{"num_hidden_layers": 15, "hidden_size": 160, "num_attention_heads": 5, "num_key_value_heads": 5, "head_dim": 32, "intermediate_size": 640, "vocab_size": 2048, "hidden_act": "tanh_gelu", "norm": "layernorm", "norm_place": "pre", "norm_eps": 1e-05, "positions": "learned", "qk_norm": false, "attn_scale": 0.177, "bias": "all", "tie_word_embeddings": true, "parallel_block": false, "init": "normal", "init_std_qkv": 0.0201, "init_std_o": 0.0201, "init_std_up": 0.0201, "init_std_down": 0.01, "optimizer": "muon_variant", "learning_rate": 0.0142, "beta1": 0.93, "weight_decay": 0.021, "lr_head": 0.00553, "max_grad_norm": 2.0, "warmup_steps": 200, "schedule": "wsd", "decay_fraction": 0.822, "decay_shape": "pow", "final_lr_fraction": 0.0, "batch_tokens": 32768, "max_seq_len": 1024, "doc_mask": true, "train_tokens": 229100000, "max_steps": 6992, "dataset": "wikipedia_en"}
Each number is 128 + 32 x the weight over the matrix's rms, rounded and kept within 0 to 255. Layers, rows and columns count from 0.

# layer 12 MLP down (transposed), 640x160, rms 0.129, rows 479-525, columns 96-127
[[126 138 124  59 116 127 144 130  87 100 166 156 112 181 121 100  90 112 143 185 113  76 118 160 155  96 172  95 178 119 107 155]
 [119 117 190 103 166  90 180  78 145 120 166 134 111  95 110 172  39 133 103  78 173 169 175  89 140 184 183 108 145 174 109 144]
 [ 83 141  69 114  86 104  96 178  94  79  84 147  63 125 149 163 100 158 133 148 122 147  77 205 194 140 114 132 114 201 111 185]
 [135 145 150 165  87  92 118  97 103 179 139  57 142 158 114 148  60 145 155 136  91 123 155 128 125  93 158  32  83 149 192 130]
 [105 147 105 144 125  81 103  91 169 115 165 115 124 125 163 102 146 124 125 143 115 101 102 104 135 194 101 157 133 128 130 118]
 [105 113 141 132 155 113 185 104  98  97 114 101  51 131 114 104 115 147 163 137  95 153 171 124 130 118 126 103 128 182 146 110]
 [137 119 199 120  59  81 110 198  79 136  52 116 165 116 128 147  55 131  99 129 110 106 119  94  65 151  98 176 115  94 154 138]
 [143  87 108 140 116 179 102  80 190 188 140 158  81 113 101 115 158 136 140 156  93  92  64 167 104 102 167 118  90 136 110 153]
 [122  89 121 113 114 113  99 203 140  61 102 166 129 125  66 127 103 160  68 160 104 161 160  96 166 165  73 217  77 177 189 142]
 [114 105 180 129 121 123  99 136 151 118 133 144 112 103  73 121  96 116 114 106  92 142 144 165 108 111 101  47  64 123 143 162]
 [126 159 149 133 114 180 100 122 166 208  93 104  95 133 147 162 157 122 102 148 186  58 102 130 152 182 165 137 144 137  51 167]
 [146 164 136 157  98 118 126 154 132 198 123 146 163 131 101 128 144  96 114 123 141 117  90  99  82 119  92 133  82 146 121  85]
 [132 151 116  97 139 111 151 132 178  80  96 135  93 106  48  63 196 128 134 131  91 108  48 135  82 124 161 190  80 105  99 121]
 [119 110  91 141 132 145  89 152 127 161 122 166  73 148 140 133 136 177 132 145 148 153 122 192 109 116 135  92 156 168 160 129]
 [183  72 118 189  91  89  87  90 155 136 117 145 100  97 134 136 159 125 134 118 184 127 139 137  79 120 151  71 192 105 110 123]
 [161  87  97 103 107  69 111 124 118 141 111 114  97  75 161 105 113  95  82 159 131 115 168 186 111 123 109 138 151 149 142 175]
 [102 125 168 114 109 130  74  87 101 101 107 197 137 162 113  89 145 220 156 125  92 146 104 103 150 142 162 143  68 134  80 154]
 [123 104 187 124 107 124 147 136 122 100 150 158 157 104  51  79  66 145 156 167 109 148 114  93  70 117  93  92 178 128 139 129]
 [124  81 146 155 134 130  55 117 144 105  92  82  92 104 145 158 145 132 144 119 158 129 146 107 141  90 196 114 106 186 214 165]
 [178 193 144 181 102 144 155 183 144 127 117 154 125 106  94 142 173 122  82 143 168 137 151 157  67 116 151 159  68  92  78 105]
 [129 111 101 143 112 115 223 148 172 148 122  94 140 150 114 154 122 105 106 143  95 178 112 120 140  70  65 150  66 100 111 126]
 [ 95 138 131  99 114 158 106 110 121 134 111 215 130 101 112 117 103 174 141 140  70 134  85 125 144 120 101 174 106 108 139  97]
 [174  91 150 145 113 169  79 134 144 165 195  65 109 128 144 189 120 159 179 127 127 125 136 196 116  83 110 102 147 139 131 136]
 [154 148 160  95  87 154 185 150  93 113  96 135 118  83  96  67 158 160  80 106 120 113 104 158  73  75 126 148  71 124 170 145]
 [137  90 122 137 169 115  93 124 150 142 118 122 107 136 136 139  66 108  48 162 155 113 169 134 123 125 112 143  96 120 158  83]
 [162 158 129  42 161 108 126  93 116 153 149 122 120  92 125 105 125 103 112 150 134 119 142  57  71  62 141 163 150 148 124 119]
 [ 94  55 143 159 130 183 105 157 145 157 100 136 144 144 126  94  55 135 132 116 159 137 147  69 151 114 139 140 153 128  97 137]
 [185 119  95 143 146 139  89 142 125 170  81 100 167 144 167 114  72 119 146 177 150 149  78  99 104  65 170 200 121  78 155 119]
 [163  68  89 109 128 105  57 136 155 125 157 122 180  90 125 133 138 147 124 138 117 116 135 128 156  94 163 152 135  86 191 141]
 [ 96 132 128 108 162 180 140  86 116 133 123  90  92 145 138 110 157 119 136 171 184 131 113  44 147 103 112 115 143 150 136 152]
 [140 152 153 134 136  82  96 128  81 158 122  88 173 126  97 111 120  94  91 114 159 182 159 115  83 130  94 128 102 101 161 112]
 [ 81 135 106 138 195 149 147 121 123 105 169 124 130 156 110 125  82 135 157  83 102  96 153  89 120 126 103 167  86 154 163 128]
 [135  94 100 108 175 102 109 217 168  81 109  73 125 114  63 106 137 147 136 142  99 103  90 121 167 164 137  61 114  98  89 112]
 [113 169  95 126 171 124 127 153 117  46 161 104 124 137  75 163 109 135 128 119  96 141 182  76  81 134 147  42  77 140 107 179]
 [169 108 108 124 120 156 131 145  89 149 130 104 149 150 101  90 145 186  91 117 132 113 149 128  91  86 152 116 145  92 145 103]
 [ 96 132 147 135 112 138  87 137 199 102 165 126 139 206 145 119 105 162 104 181  84  83  63 115 124  83 101 163  93 123  93 104]
 [138 158 130  96 111 169 162 158 156  90 195 144  89 139  96 163 166  88  91 108 178 121 132 117 128  89 123 176 139 156 117 124]
 [ 62 136 151 191 148  56  74 123 134  77 116 104 127 139 130  81 163 168  74 107  88 144 136 100 155 111 141 116 142  83 206 150]
 [143  85 159  89 128 164 150 136 136 171  83 107 115 163 145 106 172 168  63 109 113 139 123 110 134 100 170 130 108 184  82  71]
 [131 124 115  88 142 112 106 138 100  74 181 153  64 130 145 115 105 112 112 198 145 119 120 148 169 149  99  98 139 108 145 153]
 [127 139 117 103 130 143 103 134 122 127 141 161 113 127 155 139 156 114 122  95 120 101 147 169 161 159 159 141  67 174 144  78]
 [146 165 120 110 177 134 131 141 122 137 142 184 133 110 127 169 111 144 143 152 122 180 129 123 114 125 152 137 158 148 105 114]
 [ 54 129 120  97 117 107 106 171 139 131 128 140 173 173 135 145  88 110  84 160 116 111  89  90  97 136 153 132 142 141 129 119]
 [141  80 118 142  93  39 122 131  79 103 150 161 169  59 137 115 121 131 149 136  99  96 140 158 170 107 137 131 152 209 156 102]
 [ 84 121  97 111  83 131 140  91 132 158 125 100 132 103  87 117 155  49 140 153  92 110 134 169 127 145 101 131 115 166 114  86]
 [109 140  48 120 166  96 148 148  79 154 155 113 105 181 155  30  85 139  91 145  91  69  90  76 171 140 143 198 138 168 122 104]
 [ 69  99 141 152 170 106 127  85 149 144  75 163 146 174  84  93 104  99 157  53 143 166 130 156 158 148 165  93 115  93 206  49]]
# layer 12 MLP up, 640x160, rms 0.232, rows 480-525, columns 96-127
[[122 160 119 125 120 140 124 194 177 138 189 168 143 114  78 127  47 161 141 119 112 164 137 106 144 174  82 157 146 150 146  75]
 [103 116 150  98 137 176 103 197 108  81 147 169 176  65  98 118 132 157 210 138 178 174  96 176  88  97 118 123 156 148 112 157]
 [116 113 153 148 152 126 107 166  90  97 118 154 168  23 150  89 165 128 111 154 104 132 169  83 153 159 148 129 112 115 128 140]
 [131 190 161 169  90  89 130 128 112 138 103 140 135 129 122  87  84 203 127  54 113 127 130 101 197 129 110 116 147  78 126  98]
 [134 131 148 195  84 133 183 116 158 130 130 154 119 116 154 141 141 169 148 156 101 110  85 121 143 121 117 150 114  75 105 178]
 [127 118 141 164 141  87  87 139  98  67  97  95 123 129 145 133 120 131 130 102 146 176 111 126 119 181 105  99  72 115 103 124]
 [169 171 148 119 114 134 151 137 123 147 133 124 126 120 179 133  93 112 148  97  83 130 109 116 138 102 164 142 196 160 112 164]
 [111 169 123  61 114 115 112 132 108 131 124 112 160 128 210 113 112 141  85 107  85 123 179  92 154 164  92 140 116 131 179 142]
 [132 130 164  93  91  96 154 170 154  77 130 157 147  60  89  84 140 128 161 149  76 138 106 159 148 165 167 107 118 118 112 138]
 [151 121 128 106 108 154  90 108 134  98 138  88 121 172  33 129 167  86  69 132 119 111 111  74 183 117  54 111 106 124 202  68]
 [114 108 104 103  67  98 144 138 101 151 102 103  79 109 144  98 159 137 124  93 150  78 138 137 152 135 114  96  98 114 155 121]
 [137  73 104  92 164 137  83 168  91 176 125 192  99 116  95 109 140 129 165  46 123 159 166 146 169 143 104 126 155  96 176 141]
 [123 100 147 154 115  73 170 153 132 133 137 122  70 181 121 121 210 143 171 174 123 103 135 152 138 128 100 152 184  84  78 116]
 [135  64 145 132 151 178 133 109 116 122  92  98 128 158 139 174 147 173 104 153 165 166 126  87 133  85 125 156 105 136 167  90]
 [134 141 115 168  76 150 142 124  96 150 170 126 104 105 124 134 165  77 132 100 144 181 114  84 153  74 139 140 154  86 114 122]
 [125 132 184 127 161 114 170 128 151  84 100 161  70 141 153 121 140 116 125 145 109 134 130 157 163 120  92 183 114  89 144 121]
 [118 133 111  83 154 151 217 111 135 104 127 139  69 145 149 132 126 116  94  68 129 166  91 160 109 117  94  74 130 161  89 109]
 [166 159 120 156 141 138 136 139  31 141 136  78 173 203 132  97  95 119 112 105 110 142 102  96 150 177 111 123 110 141 199 151]
 [140 173 146  86  95 169 102 106  92 154 163 161 149 114 140 116  99 141 148 136 102 140 100 159 147 111 131 144 131  94 118 151]
 [106 138 129 170 128  94  88 166 116 157 120  70  22  93 143 159 126 125 124 123 111 117 167 104 149 122 118 133 139 130 109 100]
 [111 142 140 115 133 167  91  95 153  80 197 152 145 103 119 113 138 113 123 151 125  81 128 209 117 113 109 151  95  83  43 166]
 [178  93 148 156 157  74 166 129 156 123 157 101 105 174 147 169 165 190 183  70  99 119 125 148  88 107 149 161  54 128 100 137]
 [115 172 120 204 141  99  94 121 124 166 136 193 129 185 154 135  91  92 113 116  92 143  69  57 155 120 146 120  91 184 127 118]
 [137 158 128 121  46 114 131 121 106 123 163 136 113 139 177 133 104 142 124 124 144 104 163 114 190 165 117 138 153 110 107 189]
 [131  38  82 111  94 145 151 112 107  75 144 123 103 129 154  71 153 157 162 146 179 180 174 174 111 138  97 183 154  73 141 206]
 [112 156 119 129  99  99  95  95 149 123 145 154 117 146 151 159 111 125 164 151 132 150 146 123 110 152  92  90 144 151  92 170]
 [120 153 156  79  97 182 119 120 198 163 172 137 142 105  77 138 119 135 147 149 145 142 137 149 190  77  66  87  90 148 168 130]
 [ 65 134 138  84 103 102 106 135 177 149 169 116 131 164 100 153 169 162  78 142  88 144 123 133 165  95 172 142 128 126 139 149]
 [ 63 184 111 109  67 112 104 135  92 105 177 114 117 103 110 154 133 158 140 148  63 140 136 190 103 129 106  86 122 106 103 103]
 [122 149 123 129  70  95 163 115 108 100 124 116 103 105 189 105 125 119 144 101 140 151 123 114 142 107 171 129 126 169 112 148]
 [115 159 163 167 108 104  82 124 191  88  91 136 105 147 164 127 122 130  92 144 138 130 134 133 181 113 159 174 152  93 117 122]
 [160 107  84  77 134 114  91 119  86 107 164 138  90  92 145 129 139 121 101  98 134 165  79 166 160  70 130  56 137 114 142  50]
 [128  78 100  99 114 108 133 122 180 144 119 159 139  84 179 125 151 124 196 177 142  67 103 166 121 125 113 138  94 139 148 132]
 [ 63 181 130 138 124 107 119 110  95  55 175 138 135 162 171 187 125 106 126 146 120 138 152  90 150 129 118 150  97 132 171 142]
 [137 152 107 110 134 112 150 114 124 164 141 133 163  83 136 140 117 119  73 111 124 149 221 136 167 173 140  90 164 135 156 139]
 [ 95  54 186 121  92  83 166 118 131  83 144 159 102 107 181 144 107 111 128 139  98 109 150 163 109 191 109 108 123  83 140 121]
 [143 113 146 140 154 138 133 116 125 118 146 146  95 110 102  81 137 111 143 128 144  94 194 139 206  95 118 116 118 155 146  91]
 [121 155  66 123 148 119  82 125  51 147 179 128  60  97 151 103 130 189 155  99 119 143 154 129 175  64 165 147 145 144 162 106]
 [176 129 133 107  77 141 116  76 134  46 117 152 124  83 128 162 136 112 175 116 130 100 173 128 104 104  87 110 129 158 166  80]
 [ 93 173 168 165 101 162 126 112 182 130  80 133 117 135 174 150  74 195 150 124 103 144  84 136  93 114  77 173  94 142 143 154]
 [111 157 115  84 141  90 157 106 163 166 113 143  67 123 134  84 129 179  96  97 113  79 232  77 168 134 118 106 133 148 125 145]
 [119 187  95 106 109  98 116 161  88 140  96 111 146 101 130 120 162 102 124 143 142 116 159 178 181 123  78 105 131 126 143 151]
 [132 154 155 117 165 119  96 108 116  42 134 166 104 135 131 157 115 177 148 119 142 100 185 118 140 114 126 156 176 207  96 143]
 [135  71  97 152 119 114 104 152 117 140 112  92 126  89 134  96 197 125 105 130 136 113  90 159 156 139 163 155 149  91 129 125]
 [134 146 114 195 106 146 105 131 139 107 129  85 153  81 122 174 114 175 146 117 154 146  95 162 141 109 100  99 115 127 147 173]
 [126 127  93 113 107 107 121  44 154 118 121 167  48 139 130 105 159 124 101 171  87 102  81 147 174 167 137 148 175 109 142 123]]